{"num_hidden_layers": 15, "tie_word_embeddings": true, "parallel_block": false, "learning_rate": 0.0092, "lr_mult_o": 2.0, "lr_head": 0.00814, "decay_fraction": 0.878, "train_tokens": 144400000, "max_steps": 4407, "dataset": "wikipedia_en"}
Each number is 500 + 50 x the weight over its row's rms, rounded and kept within 0 to 999. Layers, rows and columns count from 0. Numbers have three digits each. The size before them is the row's rms in percent of the matrix's.

# o: layer 6 attention output (transposed), 128x128, rms 0.241, rows 121-127, columns 0-127
# v: layer 6 attention value, 128x128, rms 0.139, rows 122-127, columns 0-127
# up: layer 6 MLP up, 256x128, rms 0.18, rows 0-45, columns 0-127
# down: layer 6 MLP down (transposed), 256x128, rms 0.114, rows 0-45, columns 0-127
o121 091:518459420438507461371420502543483496498492591448401482493531559521482577463435425542503548612503589554523401449595523446507455529432407514477539495500571450490586502483525530489455531530430566507488474506511461512457534499448564534469514498553536484590484384487505557497543468463534547550473463415426524520520494578508520595521478379509484494491523583436496516578482510447516597451528
v122 096:431436454444510589513556446511513575440442504503559450505481568509562527441481506575497570525462483452578449557482469405449430487481620546485437544434506467459555514535541524518422471471554577528564481488571445561524533534446383375460476495526550409584469418474563504483581448554432486482482446461510445467561499459579430506500504549472528478550526517516504549599531515487562426492476
o122 095:454580537507493458398521503548532473590612586463494641461557462502479449504471522454525539456593490596513595494488432596522481440506479470505513401460520505528482543507447548479564511487491446504461457459467434600532534541502484488533438383448486517492577578482562542458490510466489410577484469437439514517415478593505491498609462469538513583502499390435490487516476507505469486465460
v123 097:503520522372500465413456591425523422527504565437523519481479482410473538464434538531448500515584471571634481427497442541480464544504478417468493525533509515469460404475591450512465463517528558525485489575456449365575523553546492465477464436526587510503568439461510477500527473569524408503568538480434467507528488526513503553408501446605528547545431412459537502470546575539504526529512
o123 092:492387434518428533555462566599463521501592446605528431509497516518525467561512522440434448494543542457427454519524558496470461502525537542407554500424590511557432518534467531439552443519471558406427470472584574528570456428424494571483528430579489443472442533410519484509449601447423521450428445557487545493489570511508519475558500591508541483486489536549477543529456465494470523511563
v124 097:455422545412448518510540514544475470546467575516487463464581589420552507548531589485572505508508463482463542431517484509454531488485395508548463492577532557478574493526486483473531490516388457587481368569512442476549497513501553507536437502527499552500524555543536544369528444420522522476422526501371520652505383465520491466412545468525551451436501504530515454519499552477519491497539
o124 085:546496459551493502471438502458484520476514532486590475500400562481509503456497553542431504512438535474480554554462500462454421556539465488520444518398498406579379529467494518574484468435602480364505632417516584532514556494548491560480565480487394468508432415502449572523513586590454466536509515535643483481486522518533475567498538525450456578476516500499551487514478431506531493462473
v125 100:454484520487507485401520549546408562452410563580544524562490517482559452525418476407417490462512531505472507504420571562446576495448502474487597521527436541455468532427456477581500586505457433469457488593417539448442526434487526482500524479473500531514501494436579499541448529509469519525613439531515455478426466551529488465529429538517487481610452625453531501574586486589489457552538
o125 095:495534454503488530534420437533574452482474477437442527519465488537576539440503543460594515499494475521460432478579547461442456480495498477483486437447606491452498390543610437506441554522467552582524527499615498577447445437552458498523533497453590510501471516504454522476512542487577558536406544533526493631572450507460450515560541473448466451430616447529554453475433522479453427588495
v126 083:456526441564470455429579544646590553536529531522500519469400478481497465467607396495505463535539427505524460449504550471507495364492521502584473463486544500553469562535533522505470531463534528449528515455573456535441438493522442561491482557496464544378523428473488452519436506571583441420497540462481480501457526499454502523408502490527485427477517497449615472549356439551516504475495
o126 082:498513482474555478418474481472434394584454483474459484424547505557539537615406497482565509589494487604466503418439432466532467452448391467538545519537468557468637500451507488592562477468442497511399600499511610472525474511522478511480501505506525431530477513507498439524562490479528471490414470440504495425487552507485531464459498446525566515536519461629444557506539561523504610541514
v127 098:481501521493409521507498467503534397497569486481500502541560512491468482552513616480455567462520482492458475468466414498560481523592486379477447422393546569584548520441447557491483432452495435456470482450479515528451426519622583583476520479504545493582495484410510531557483453505541569504509548596441504428504522471510521583534504501615484489469397537494459454570421546454566441531528
o127 087:459377463415520513484418420515508488426495465606505432530428552464504417478461421460432501539523456492521520563543507519445604525431443557512582524526439433525420512546597402478522475584517559520506557492530435486588535481519527519508473482565594480430547491443572476504434539582524449508570545447576497519506541484438485484425531459433489439498515540526497539526567505519519626472502
up0 092:487566521489490488538575487488479500473504502522550484481474431424531475546574441503611422513556515378503415485430439481560521432483490510537483458424526528451512413467595521559500474530455569535486528541507496564483522599533487471462450488518576505396510497497562515399573417414572567534446401428527552451568518505576568532553529489544512489595418543474394470590495474493481496494535
down0 088:497481568540446472512521448422510503541428581522405513521448434448583475434487469463435616505520426518530457422544596609535478419454564576516491541464433576464430453437521466507471547537498538457576504454445457594514540459556556452543483566497462479478431501480431480542550529499545446448480562402517539502492616469567532469527541519486500517441496530492518566422460494596499451584479
up1 102:569532571515507441452487458501480474535463531545479385447475494518564511410539473529547456448449456477379498496537514512503493493488513496474553488425504415468517511492500487511478520473433556588477594389593518611444524523523537508588421573496518479554465492551473517473506386519469505469417470624586547479517512529467498472472523527510477545505661472506413496442457481523610579476438
down1 103:544460424513467535483439430423483483505568573530493422427539495546520492474489564428474439524527534535527515490523443569477558537481462484537612488452571458446534484469498534391528436496528480510548520595515597536477620502598486504565531474430553467486518526506502554511437550499442570499451612543440444545512481499423516440538498475500471372461513465502462472541542553487383474576375
up2 090:494515531413567507476442435581515547517471435545468395518476507386573460426596431437449486486507540479492537497473460458535516464466516484499471631549480451604489465517493502533481523478481462397554550435502538580568494508477416560421489559461505488533531553514461599515516542509468475548591468497597540397449514483509495444472590543507527539559385452521538474452442507487562434579533
down2 081:431525441411482560547540443543577537462505624419485521404540546425562514496459468450548540512499483467476535500404418417475438445413494450509544475421483536405521538496439516475588416577507533470546405569552462435505454508509520527543541502407568528514504515494529493564551446490575483492508489413490541594505537505417505537401506544483531565540546517587502541527537442537581496480496
up3 097:508486501541432511427482438516492522524477502455499533611506534540516512603462515444559528540470369465499469447488564541464618493417578570516546509513469514503559518526510456466466502476452527556468447486473492541458511544501504534529592529521518414577481541482501538487467427494469525486566435551397593474510537608541553495492516501544450417430445435379605454513394577457418444551478
down3 093:513515559479547512454435480495518439450525484504493603495517495537533617446467555418539548528490535458567551483479451573595449509482411442543511467410472505519514422490536531434556629464467520506509529430441478508516511597538422530548564580466542507457437529463489492492490583458523502476508547421505607494589464475427474393412495432406472476422543555540424507547487460594502482517477
up4 110:533477465428548455312459482479501497503516545426474537571418496540545432418504462491504565443372578538572427527572588513504522508423465533470504524502485546532492490564482489534500575517492515510550507583443556481478556485505507474490422519496477471604470519500453444498528519419440471466551529439505525508571477398487425548553568571444438430482549516393410498493515568547535454533474
down4 111:567423515456539541523597496458428480490535474451513468524569494415394529484456536528457566452471499441525511553475389441514421399466540457506487511559510497471535485542633552480560390537499444551459530461572445454590480468428539490538444455570489548573563618514459430523513524523477486469490543445538513500550571456512542443443561458583587496579441478569505480491503443525502528470458
up5 094:472542515533421546484508480529492516539575503473538552477511532472563537519426482476503554526454545538482565493501632486438536558447475456427420510551525492495429464587454536494527447403546571519456509523453482460478495541447496596581512429579424455449566453492480544411432501485496525418533448536431547381472465441590549492574453526504402533508640505470454540495450526523493454560587
down5 098:458503477466543492463606567562527536492452447524547483397493547538481484557498423518467609462565501434482516505464495577527483432457474469572525503486532479562447543602467401506463630461547433483551555545544467567548485417533452474528503509508444554511521499415497520520535559383449498514610462541465475519394525548539479499531445475539457568443486463478572480385482409449560531475449
up6 110:493552496492435474572468487432421520456469526456517521516493562448468480459453589515492463453441623524467473517537516480573469528505488548505509602528452557515519556519506506546422467547459482492530489618525594401468509524418451435573585389525433544492485482461507586456520449525522551428466548551449472514610425530460415604447591539467563448581499468426497486542507492485575452520496
down6 118:484522418427490467492562431473508455503458510521578486465495464568514417548559579509502481534470471523514544472497423532511506487546536556534541341618540479388471460366488556430480445409601552519567516432505554591481449469473470542399487547476502522498527576502452450419579493545511537542456493529595521440529569433508501440517480425488439491550563537496532558524470494478532520488542
up7 091:505522455569586411472482505503525567472515463560481490420497516579557551502533481439472517491479447573523615498492560446434488500560451385434487535444554448412484504557471513498547479555477519513491572449439542434381532486527494550445391536513496579511486427625375510570458493460409469520451431475502486506431563450435432530535559520555516539529486480560512527486460469510587531514558
down7 093:537533555443430510437457587504485496454527515534480539570441501501477477510481589481410440448580411475534449594514536503468559527494600481534454508483496421578463489513462529448495520462473486462569516505415474517571519521532411522491534552508542496476493401409602614413488549594447517510543506507426460574407575403578541482472509495421484426524522495451540584500497515497544572514430
up8 100:513484511489486571427556526571482420448547473405514463520508454526586532386453437551374580538487480521577524430530571485570538459490474534547504415458532466523466484458431424513506489465484536569476537512500502600499606575428459475512559489532522395604380497467502523481498513457497519557515462528533490507492526518549596518492500497386391528542469533445521539535399487541534503567491
down8 099:506561446487444445469527435531403534472514510519525569553427450469560496413544344570537532532534592392525487620439526538661463545495462454627553505493505463530455495520459502440473477466475493547487543498445436513551501488493452584545598484498492576490516571469478476543426523529507517442463479581449386486573501511495492547467477507508501559513501436547486490493486446566471499430494
up9 092:574580512494556491500501470594442404599375488454509526557509538564495549476467473533525562493485532570538587515434529578494513562499550441442521527478478552484532448566492511470454417431453523476543484454562437579399492493552497414504426528538412544525453475536451475534471455486406484508575579460465377510554409457558446412540525441511535465522515518509489439486505563512490463601486
down9 100:462544447615427532474450438512514547529513513516443490482553449476497463530495510446583519585524502419522472406482428503521504526409534560549515454546557412529451554456559450501440598423582545489334488480499536542488538448501474425582419529434586479478519504454513425533458471456551453480509515457465557520571488478538467531498565460510575535512606517511592511511425490442459500536589
up10 097:486584554503537513526499529476549405532551471467555487453474407537435573526546545538447489409548557556457493496411482487499466502473487571420478406535543530647580475441540555531504459479492423516476493456566536470575520555453455432542509422530420519539517425426532457478472434472517429542513519426564546559581524469419451604412506531498520485477508550429514573462548497490565504557565
down10 089:428383452582456568432630531514531472575486555482568525468581393496365495474483436497422523558473504488465511562506487518512475495544491480475494459516446492512486426517557504492475513544523406438549512497490528513596519565492513450523508528549518421475522485439478559632514478465602582478514472567479548496507487559467484454482445548479503546375495452471592490514453525528422394531560
up11 107:425561523475435428518433623578454455494582480497373508473539569522534555488459502503453566482461574516467525476566430412500508544436554582436477576605536541560465448546533544495445501492523572392547455515521501470515415478497539499560454420522558515526493528521503542518449391437512469508533551510508495506557470471567496465511431416562572484535517545417447492471367497499514499511448
down11 103:471503509575486533500504467431460567495519448534495518547563519544514430543489569404453508499358534469376518451558512493497593644570531566501491567551491430470484463509510519555509505525577457359579488559460498474565484463508484571430493506556508545497450436467528541536419554460556485464519464398446450517512450564523540408467519602444500477521566471496447512495455493549432454508452
up12 089:548515471471470492427502545503440419429499503480492517498472533443544472501436512447458465598496519465539550525456527508540399546544449554526372449474579513543439421480520442427647487520469504530482508522470563533363439448512536515391460490506426523541531526523416488453482495511480520419426542506475529592560489508423478511496477546508523526512615580555541536472593604520585527473518
down12 093:544528512572554522485406540462534450525471499535427527574467521567493599498453446457461567482552476471523433506483540473487550538432399488543406523542555441496435463424522564454469521454534473409488512542499380491415541533492554417476625482437485445585543520463515556521542529492477494495491507470570579595414540491446521457479426475482537390513512586439571505585547543520521463557498
up13 104:516508408484531434509442538545567465533500491460518466539435544490530520545486473487559466450536601491452472534608581473563506500558441516535537583475488610495467511563480474482430575500621606475528416482542468483489592447436561552619451548411499520457465429533476514529441484491465435518428484537460506451479390494479493539487541474557528531485539504374493391429488532502480515583474
down13 103:478506465552566468520464522469445530478477537507536500539505590517477458417536533545536549530533520611570500562461469527420478532457446477496528514533534406449523579433416485551473563525421648468525574508545441511510485494517514466521526489481485434412547508482568502487481493446429486528465469458568483420379490563509545578513536510480288476516413466492528579551488508466567447485479
up14 101:445470503468525472476525499530406473546461509550513431465493517496571440519475597514483464571481487551501492492444549518450586466454566553461390516442479486505558537486453478557516438505589542451465476536537478497499560594493446522463495488507463561391532522336546617534496499552471441547526412412465410497430471511610608493460549487466516535547493478526526503522410452570595527537543
down14 109:536518639514534551433481499512535403478425528433410496512545467619546619589391377466598410544483543521381508568541537509487570477381453502548530492512421512561503482495531517447503556553430537455524484465460512444613522552498502488471516540534520511476475461477535506434497555470483521521509487491492566489456496502442426478469474485460436482519449536443498618534488514516474533458508
up15 088:549445494389452477533426487516448497497485459600397498459458531551469540498475498596569496573535475518406482520537498468526438539460509575495544448545553597578446465569583548466543503416465491581540528438418561477600465474501488483474433506530538598478466580438455540468578498529514479503422418462550522466509556514463553443504411544501450415551503404538446495495579547512504441534521
down15 093:567475441563545442492478401543462631447444592498444438510527484536470551408489526423495484462494550525507552511519522607475481590461529561492539473532478536437489456434496571544423578531428495515531439544558445551523515471513570581420465512473578499502481513503439483446539502526526498444515483532450516412565511562397471602557479489510444502532541481530463450429501424432487616509402
up16 102:555579555494543651559451493388466572393542513476549506519523549510570506450497517461572432450475540433480460499482579509517506454468492486518506524541526526500491523476480457527515527560543485501505408489476504579467547481516464478572459408522476437473445512508495517459421476494543557554431499512523601417340545444473535384381442516556565507533527554456441546532496527487415482541557
down16 097:504399479511565586533534506466564447443543584488416545621483488460480596525419479478510528501598477521427517575562579568430445535430553426456544483578471588455498508521497501544536440555519500530507465481452469426546521553625492555478489422552380505488511493552445461549518454492490503533528458434590579433477469481462475542490485475573468434509463488522444450469487409416515503502500
up17 104:542527516506430506567595457576470477556504542477562534472458394641533491388485531477532522498582414410515537569424488524437512544515488467418482434441444459445497539533565389574542494474505492464424543509447462551489541524488494521455489522511487545599568510470534508537538534458469543519453510427529440550449542612497452513561462363544476509539532572422516520404522498503540494480497
down17 101:444483470514537520572421537497542501484563588511476481533490506463514455548481484486522455464521536542544493435521314423526570429467443467493431507478422455507409469424525529598484422513499439548511475459496560605514490433499432514395444524513578515441460418529519523467454483535560533534549510563479483513526499440523525492516585526561596521539528471675573522526497476482561482479438
up18 095:478541578467549526565501554431439501429483459494575481511433494518486503461434447428567482453551466379624497418506524559571545527490552396581457482461474450518617515602465524495587433465561460473499498485464522508480462447436577530474430506487488433520555538423552559575483484505528529496453529602520537526478545500581553527547430440546467494466539498555538514518416428404465510513546
down18 092:506363526518549480634542534515490509539525471472520459574494524484463518522481531477494510522425428487489427557490417555448455505523464501467456480505530543482463448453457564442520459491444436453486486505470500587469425615500476532419518514538443570486464497590590596556483520478512543597458424404469491505505482488497432497550471500532575568522512391583607526493636431456555454499498
up19 097:444567497518433471433495514536459490551511459404527467432475452507576458456483528465463559439482500471466561533473570495492518523490448558512607518468539507528510505597468542572493478490590434579422531443490512468471582537575542537532543450550485481524518456433442479401552466519602481460445509522482494448484520458403503454503459676526441546497541602459459512485481548476573400587417
down19 106:506506511602556499485592481518438504508441451464585447592504420508524459510523538511529444543438470523483474491480591452570484551475380580538440426477485474529439488536569548553492510419502507482504525435461458542577490541386584516530518525439458513446521471433460575356517542603539514439436550511579447447569540468495515475568513545469420483430566458500458516449476522536499516585454
up20 096:516613447540432516444502519502476487335533497573486520532497417477494437473526489536461518564479486548470603539449565478482428558534566517465650475483496439505474438467596506424573471518529455448461511449454555508560527527516595611556475475518574448470500460482537560498469481512441490500498468508556494461461549517471446515449537530433550466413545554608508388526469404465472507535506
down20 097:470532550527590514491507391566512534442465442580548551508498442508566450460507619538571404432488517471526469449579533476459484491499465571479512568593510515429429546550446575486533500518507478562531480453543415527438582474469423476498461477453466568431474406518494464566488532508591439595411469518527464503469439503545552545534448412578495554592488500512477477491396431497484454539491
up21 093:471444478507539500447430435511499578584520543464550565540499443455459546460503372561481596548395496609499465461496491453508496499494403456515556478450529475446514581431446485566585512559530456540460447532483505523487617513425609495521596515519520526492542459344478477502448492477482502514453490461508498539506481610416529541516576505536476416489545439410444431457480501489521508503476
down21 091:533444557589481470458506500415417485532417478378528403433459443544507504531541551512505411441524399500476527443508555502546440459490487491431473613475446544543519490569550533569556526476588530505507508586489507510518492458607461546533459527365482400489422548479515487479565554469452447500529503571466415551521580508569596471477495462515471445498506524517553597524477539544453519458524
up22 102:395393513524470560446433528546553449484403558468508500479495542446510543543660499569509452456472461432453470499571476488509450482457556513463518553517482523522497415487509502414476381440465556526597528483458489612568450483434553405483515539483446422451549530496494501507558491563515463498542600446530458502452575552449532470469476583521490531492503429531523521527481421574570542424529
down22 106:492603489407532558440481507509487446479540500428468479434500481510405468643528501454464462504505447453476518448493511544502487437522533536417476489489486499588603511528516614475570526511466524513493510490380504417490496508433517428537576506390518544499467470532501459481471546530541475560588487532469503537593574536472482433507482406430433539580542534477485468523554581448443660522492
up23 097:476464484523459452444502566443474483561499444591493522453535579551590478475436456553490520435500459571356480484525485555557540504471583548471437414421537492534524470407539502450509488500436454532547545579521525473530541479408602559586492466510499559472483531506452402592430482467409470545588436483556488516509514487482480512484534592605473545536463439515607510477451478439523484430494
down23 101:513525555458498540432514490426458522471586568486410504472474483555478516467545538484494502529456519485400487462429594474500482416514540492478573488546508588545589427464573519486511576461501486430562424486479518501451511531488547562508545612496511414507530589480492490381577555503461546503498550594410456486439567454434529470517526526531446372523457490416449527517461656514502506469509
up24 095:484512471527382539545508404505491519548568521481479469585406483494472492492529504473600464462570554539499495518494487505504567507455504521493461631474510527510575519410503436495533384526476400562576526530428498360498485514496496577446563504562454461455472539544472513463509483568576482522578531553466570423550491522519470507530511450572546461476411441461468326460559489500450473503490
down24 095:429507518573477465445463610529558359568509491478450593537590465528467489485507522452476419539520535430395435535516582488538541440517516507550548508476525412480483474553587449436428531539499539364456478599551490481540605469503505409504565504467568503505580497402485458447479478513514484496445472545492549478424573493458557565521440561477516503471505472516505546467438419502514549519559
up25 131:488524537491553425515323552466484444470488556456435427598441604472438486574465460455474500509509605473457536475532419599594433572441378546468535518468461542448519552507553476524455424523527510535580455489474605482523526465499497455547527464486539471431477497568578528469502544489536493573505555517485548570496442491504420576525567483475482484439397527528526503478525500439519553483500
down25 134:554533502550457392491437500452511550494485538436451529564468566417437506471458442461513517656494563546474491464522521429501541509469378517493527524470476397542465482491507487538507418518575560433469505653483489452524542591566522511580523422478545435500451473475547587506500434565530491458591527529494533523492553471396482583489524508484571481469416506496515471495397479470514510574439
up26 096:511479539571496532512510514495478418496548436444477515474523398443531451431468456512622489547437538503459527453469539586495533488521563548408512453481594505475526583563433501504509509452540558544506533387477539422462513499501439512531525502560464509555430455449464469481502572552444565503588527584563469388534500471364517514448578508568500596483394467409460513448497558521557551484480
down26 094:444452492520439500487523547518451524566519549521479534491482545443506507441489421444580540544448446471591565474481479499424414452488479466521471403469588436473481585493435529489465534531517468505468462579446463439519560469411494493559505507483485531569553453405507549500604502457554482436546480459517413527612530523539584513478416593496381487512582478589519523535552443566595444570485
up27 094:452489496488466437526439543525524567469542468641481468517501508540594428452503498555524550473511555588442441520488466493453488447579470559424486496561561575376531500546466531483553442599415456568484483479505482551435410526541545591459516514520395473475513514488486431497510497472474511544485547521567473473535562478431481560535407602421446603498512422491430486532548440548459465520428
down27 097:484498511423483397491459505523492568527530440557434488590512422443511471433424464556458417479534491463541442515483423432496455429460525432560404463471401508531532418552534517467615600505512529429483541541526492537499431509535522536550573481476562486492518553416532555420497517506471556440421559569478575596447583448532593525549433506526508466499478603501535518510564516434496528536499
up28 098:561531551444468534515574513477502523468526426555561532457467470572481467440483495552523586469516431523479542553422503485443512391486551461458499466474490505520496574479524539520473504491590509516407489562486495462534628488566414444537416519391509519511448431462514496589516427548422517563523592594495502437491401585515511488603418470431400564516575536474498467466523474541524581483467
down28 095:498486479465524482526518470534397424557536546605454509530572433443435502487469538518528495433492467577484403514594434521464552604484412515496455598513460474436539539499498500544456478430527513507528504512526505466497593549486399455583446492443527542476439451551545484519453605516560563527493531444517408521582454460502428471518502430512562510479421582613442488585588484473448478459460
up29 101:463497556431425551484620491496505337408430477502438522485537544546490542496467589547429503498563583485536489524456592514542547413503543476462515529535426603518506449576497550481525440456539480414478563432479442558534525508480553446470499428538504430530476493517472542573445517464397451456579497508535502438450580539451565555539538519483491547469492544450485436544433512511555589551461
down29 092:500429451456549546463520496494458545541559574543391543526457465458509497528420503510521574575471524451497453485572480440556481495484479624560556498541475524489498441521424552594527566566463442464526491516501525500508400469437425409557552431448526460512526465428453489435585538487517540499456444521510486528494505460610418476411503464457503454561512510598567487595537486468436650469504
up30 096:514551498481459387526378520458466380399509494482541534496477491564529517456415556479442502479538485434477554466563539545532546628499462404540539508494395579536526478485467564526472442560465476589483526468564480510470456545520520587555529498441565434463408525521419590499454567483507500536505485582441531437557480522519503487519447470526536626443547479558453474513568494545442492489567
down30 092:527439445493518505506538511506453544473544530476516459530523589481472523533498551528521566555436460523543599385482553436357499514497549471560568483549442414470505529508489515425610385530552515547529440548516540420530494511489516579532443483425513452502560437391550465452506470482499512397527510508501479564474517574529437539484466490499448504460460477522444477630576531512470459572361
up31 073:486545536525419517561528464524588441465489514446464453466609473492515489461504568413532446458560535545533430593415448509438525490512636478551517464440520498537497498517464410484502497485611513500502458456486508475514491433585568494466495519461490484457455449543450557589463565544504497479538556635489572469495502563509504518552505417596508502556456421482417440607554426451500402461510
down31 100:470576487469438584426432490498590505509444496498573478482653535468589486529497452561465553552543493528557561477475528497523484377452551490500512549593535611570562510513413469475485412409499465542510532448577355446465469446515605467461514487560466517493507467493549492519512449463393482505446520576535424512535528462476470516492468525537457488577495520517503391522548475478536459502540
up32 102:523540395468482392511492478398562450536429446477553456504494470437471469516531487461536479572387476475484500476520464497534513540454609574529557536485453543562533503549506520602565447464457641387472392561454552470495482561491525453532453509509584500588417525500513444433431566545473469493566465405507481545481466576570467540440527581469540525500439484563525486546456496479494526501511
down32 107:525520471537456473589478431508395479560462470517470426449501534494520557536486446548442536559553438529442562428561458545434561527534553447530446552456556458473628388456549526547443515439601518602579612585502485445474542474506466545448539492526506484474527417449486510506469521487531477544549478540440438519507557538515515442441411432566478456449532555479454526399505577552444522487492
up33 088:554536442533524506521477468497573499554442599454512488451519521505544547539524523498555495480379496450517477487446570510588462508526667430536478471607514522537518441395614491423513511475517527443494461557465524544519507460407471475409492467516472485493433531551544454505561518466460458574447467492405483515514572507576424556444470485524566485563466448570470453398381490494486474568520
down33 081:597391497465432455416522464516495540383470502513524442505524511474506561405493544523510561485573477447469548471473577513560555498486549570514510570538468416551481524479486474545502416516543496510594469595537560561556484505508479595501487475463541483493485439441509445442573467475465466440515543517562573455543593514544554495486460443495373493443496475414588465368457500563442566488448
up34 105:515446424457423503461483541547428472548494536530609500471528527568569525439592531550488456415492446429526531470563450545482445509414460542569532521565504482568462518499486605499551446455548470432534544504509537580506516389498441654461457552429510510457528586493498474503586463439363453482492577477514437526447515510513478550518519460480462458481538461494508521584423545538520528548415
down34 099:488495503492595445617469530522473541473516558565418498555502534451443444542478513522450425497510421490570610537502442481535514434476477481479501556614559524583471411490479420472600401522483483595480377428537415512511535473479550416481464429386439451504540480500462547460458524485523530430501510549451504534455523483539522538516608489594527455581513554514464516467484501577475511505533
up35 113:487579480415433435523469546502435585489456455574516574463408492542540481535569525532433470472432453436554474520506456476487490409468532479616556491523504448495547580489515495441602526510342444542475475538542480529480467491591482500550508570494515468510492475442513565442517448589396541541592487577405479412469519461534422547493516501508568484462550423487454503540537504592514535512465
down35 111:484459456549528453588477559531535483521451462485443571525473489432540514500595404394461521433472405490496523432614490470557507416505509515545426503536552528513582566539503537461565513559517471517570458550529490457505475453444441555563495496494557445463545424501435414491502562497534506448487498545455514553488489503476560444519464571489647592477467474603523440404487499541522382519427
up36 097:481522552489443598496477460567546475534531495426555532573407472511524586485480476425548552463451529541458595529500513499462618495513464433447521545372547457497505553458493477564543436575576402460489535391457546529524533505443515517387566488541552582528480447519492542546456500479521525599481501476519467511485420483467520537381505553469573527414508461565493484438551468432491430555533
down36 102:491512441488466555412579544454463439517507601504476463434518478538432572438438525482388551491607516525458515422538586579534469566534549548562483490496484404525510501524519518478403510560495431452539552478395531474589601403510481565475534564506506478481493540482535529565511523529520451571444474456524502527490522410522519516477505450496412475418576505585473413431405550515462509554469
up37 092:426484605600499535464422416557461508515428455495480525467553532542571503510560484510513463462641445494518548432492541491533463547453480504486525599485462537589464495455422506502389521473517525457462449457589468468470515448511497519500492437498517567442522489470546531534531444467428501547480531560496516559412478517575541518472575480567556519592427569440569461383489465535601606519548
down37 084:514524500512545536570527520535495540466573495477522407475601529489381575514598434514477575467490587473559487527525432442410485577448533522492456551494465465458533567461499557501495510515470543455467395501476468531501441489444386481549461464463478529493539448569676448515499518506437499504490435417504469590456541487492538480493494475475500431597527470555468400608582479505544526458445
up38 091:488462595493645496406544537431526428540441554467523547477452528432536516539562485469490537519582439582478519534416455540484445445457461502500528510469453484580478418490461557489513462405515552527445545496522631573522519512494529494598497491536476484530512484491548593552653528527509434531440515506450493530461482488558534418612429460498526499502527517435452397490465482573466468442497
down38 097:473500452521465540463540489460530477535466448494589498532437482429503526391571433503501524512483500426495453487546519466522513447478506549567440509469538448468531510431452511423520497456521611495556491586511552567528575455466443499590534559416502521435611470578491565464576462578641519552399448561428495575548489530474530433511527423449491502534517466532554505457462398551511487382497
up39 092:408541535488489567533552539545558489413597444517488429532466554476517484444591524476496544416434532402491523589587536441542547534504434471451530444471588563522443473464521483520472570574456668531531570439443407584501494525475549496564520526484488522566448511519515468560451551552507508479435546413509478603517475517491488477519518477505377500544500442483440405498477479456505471516484
down39 091:460485506554522485526556543502522454537569557516464582505473469459416454523615487555474496571622509413463456498440480513542432385451464362418469475509511508547528456533526544546430483545533573445447609487506564508483518449514548563543574431439520549507567463525448485551522430424492484470427531570470525481643532491448449541435473467449519432514495455536565464545536500439507521480477
up40 100:529522465540473504509560497520610542488624485499442457472434501507440471568528509374480412513493469405508534491422504457556582643486444538488505479464444488531443499532546511456515468505509508530486534539503419473446484540344565490450470576555485445554537582524640542545458497499466454521550565464570483531486490502435586510427482505601574476439470492493463511529426485466506440491474
down40 100:504435503498506534456483522545530480506557531579459489535639500534489494507586441514518456495495537449514470512554515458492447470530498468519617415415370525505539499505415515499458481542535489427499535602430457528435445478547460482528531532383524488451505471522572527457493483485344394489516530535606512509516443539522460430616487489540466503533481604561478389546549524570507494548484
up41 092:471474467543438469469472489520515495499479496564481536495529560489477395527512494523488503444433414505489527556495498463507417583521447397526489554512448463562532526434522431576568451422466473510478437468490614503546499544611504452511490506543532431604575394526529514525566458424503455448519566538461512541427421475392552495475469533541480643469561543533506392451518476589450503521576
down41 095:428497502424489525518522589572486535502610559498454440517542529445465515477535489432453472433455473456441398527542494559486394452463448611501532516473535432422511518540566497485449507514518462495542469536461458434533568582472469536603473487458512519502550530520549578489519354414499600591505426520501489550472569578450487543454489518394501506552558537522536544473506445535440444441566
up42 112:468486543469426445477545463510534532518434526488504441523424482556656518485549438622483538454489550502531406522439574506396549565477512479494463480494561551517506436514483566471561517537477371429577506462533443456550478491553540454496505454560418438468561615505596526570460452434459459496475483544555532602470571454523526473576494550437463486407500555501502463465506501433529466512480
down42 115:526549556419488469534524448469455562530563524491522496464480527472470440471446503490465425634547422470435426440511564496454446579546541510534537502477583434501556628376585504541481586505589425353498489520520559531508441574451397475470519496496494588506459511545466465476422620485532558529471508460442450476506542405481517508515483491478505462519478527500482511594534520490492556492519
up43 094:557568552560527476429478504539548515636546425473452439507510427513567523453563575516432492512393427472479526506417503510425580502489554466519445429482472534520481590522404492446490439523550523515460469439438534442449522479502524477524428496525475519557515506515452482476410520437551512487458562584526517583625583533553416525537515493525586513537395415535556479483473543544526526452579
down43 088:526493488487472515432501475550499507461435521485552498557525553356488543486552548592412445535512467398626444548489382541522417485484482484491474414567506510584540453497551525536451578483534515460567493439450470552666522524449453552500529507490564497563498480507585490461516498493503543460496477464507538489513532484506564384500404506552491466554586423421578483440486481474431537526484
up44 089:573446510485533458554502532529397424437513526503378515528516455521483529552420471515480513538491521541517563557464482448440607507463465442447483475479420624502527437482455563483466477521394485470473460544612555535411468534540433496487468417587458498449490453526474531508509595480529541506397396509513568542513579547498505506456399471474530534466417550565559435547492553562501541492564
down44 082:562487554446436496526497492473517524457559563484526436526512428458563411617524478439412468479490505483574479440476482523523532453444538534561528537441589430465544498512542562410559498444533505415575471450497526462590536436561410492537511541439505483461430575542576424492491538589433474528571575491464454517428568501530545460500500447469492463555602483465444541422529553555564463459407
up45 111:495530487476444470522558417555583525484424540450543530537533614459512556544518414474548475512535557547434426449422458550492419451539516501467555489475540486528451593440484564519509470538449482439464462498550553477475488523449457421553427551580493556569537477529533506492431408447496600470562534470572463572481446577487487501398517497457531373504463570409488458549469513374518524530506
down45 102:441454468533534524559588505457533464498506522485508526532450423504481499558568468543584531536446363497486547559389431486503540607476574518443500514571578433516567550502494535543491429477479446517511477467492467487512473539486513604575474535373567519597500528518420413467537548544437420542501454481549489473532514443475500376574437511433426460502560444492534448528582432486518468490523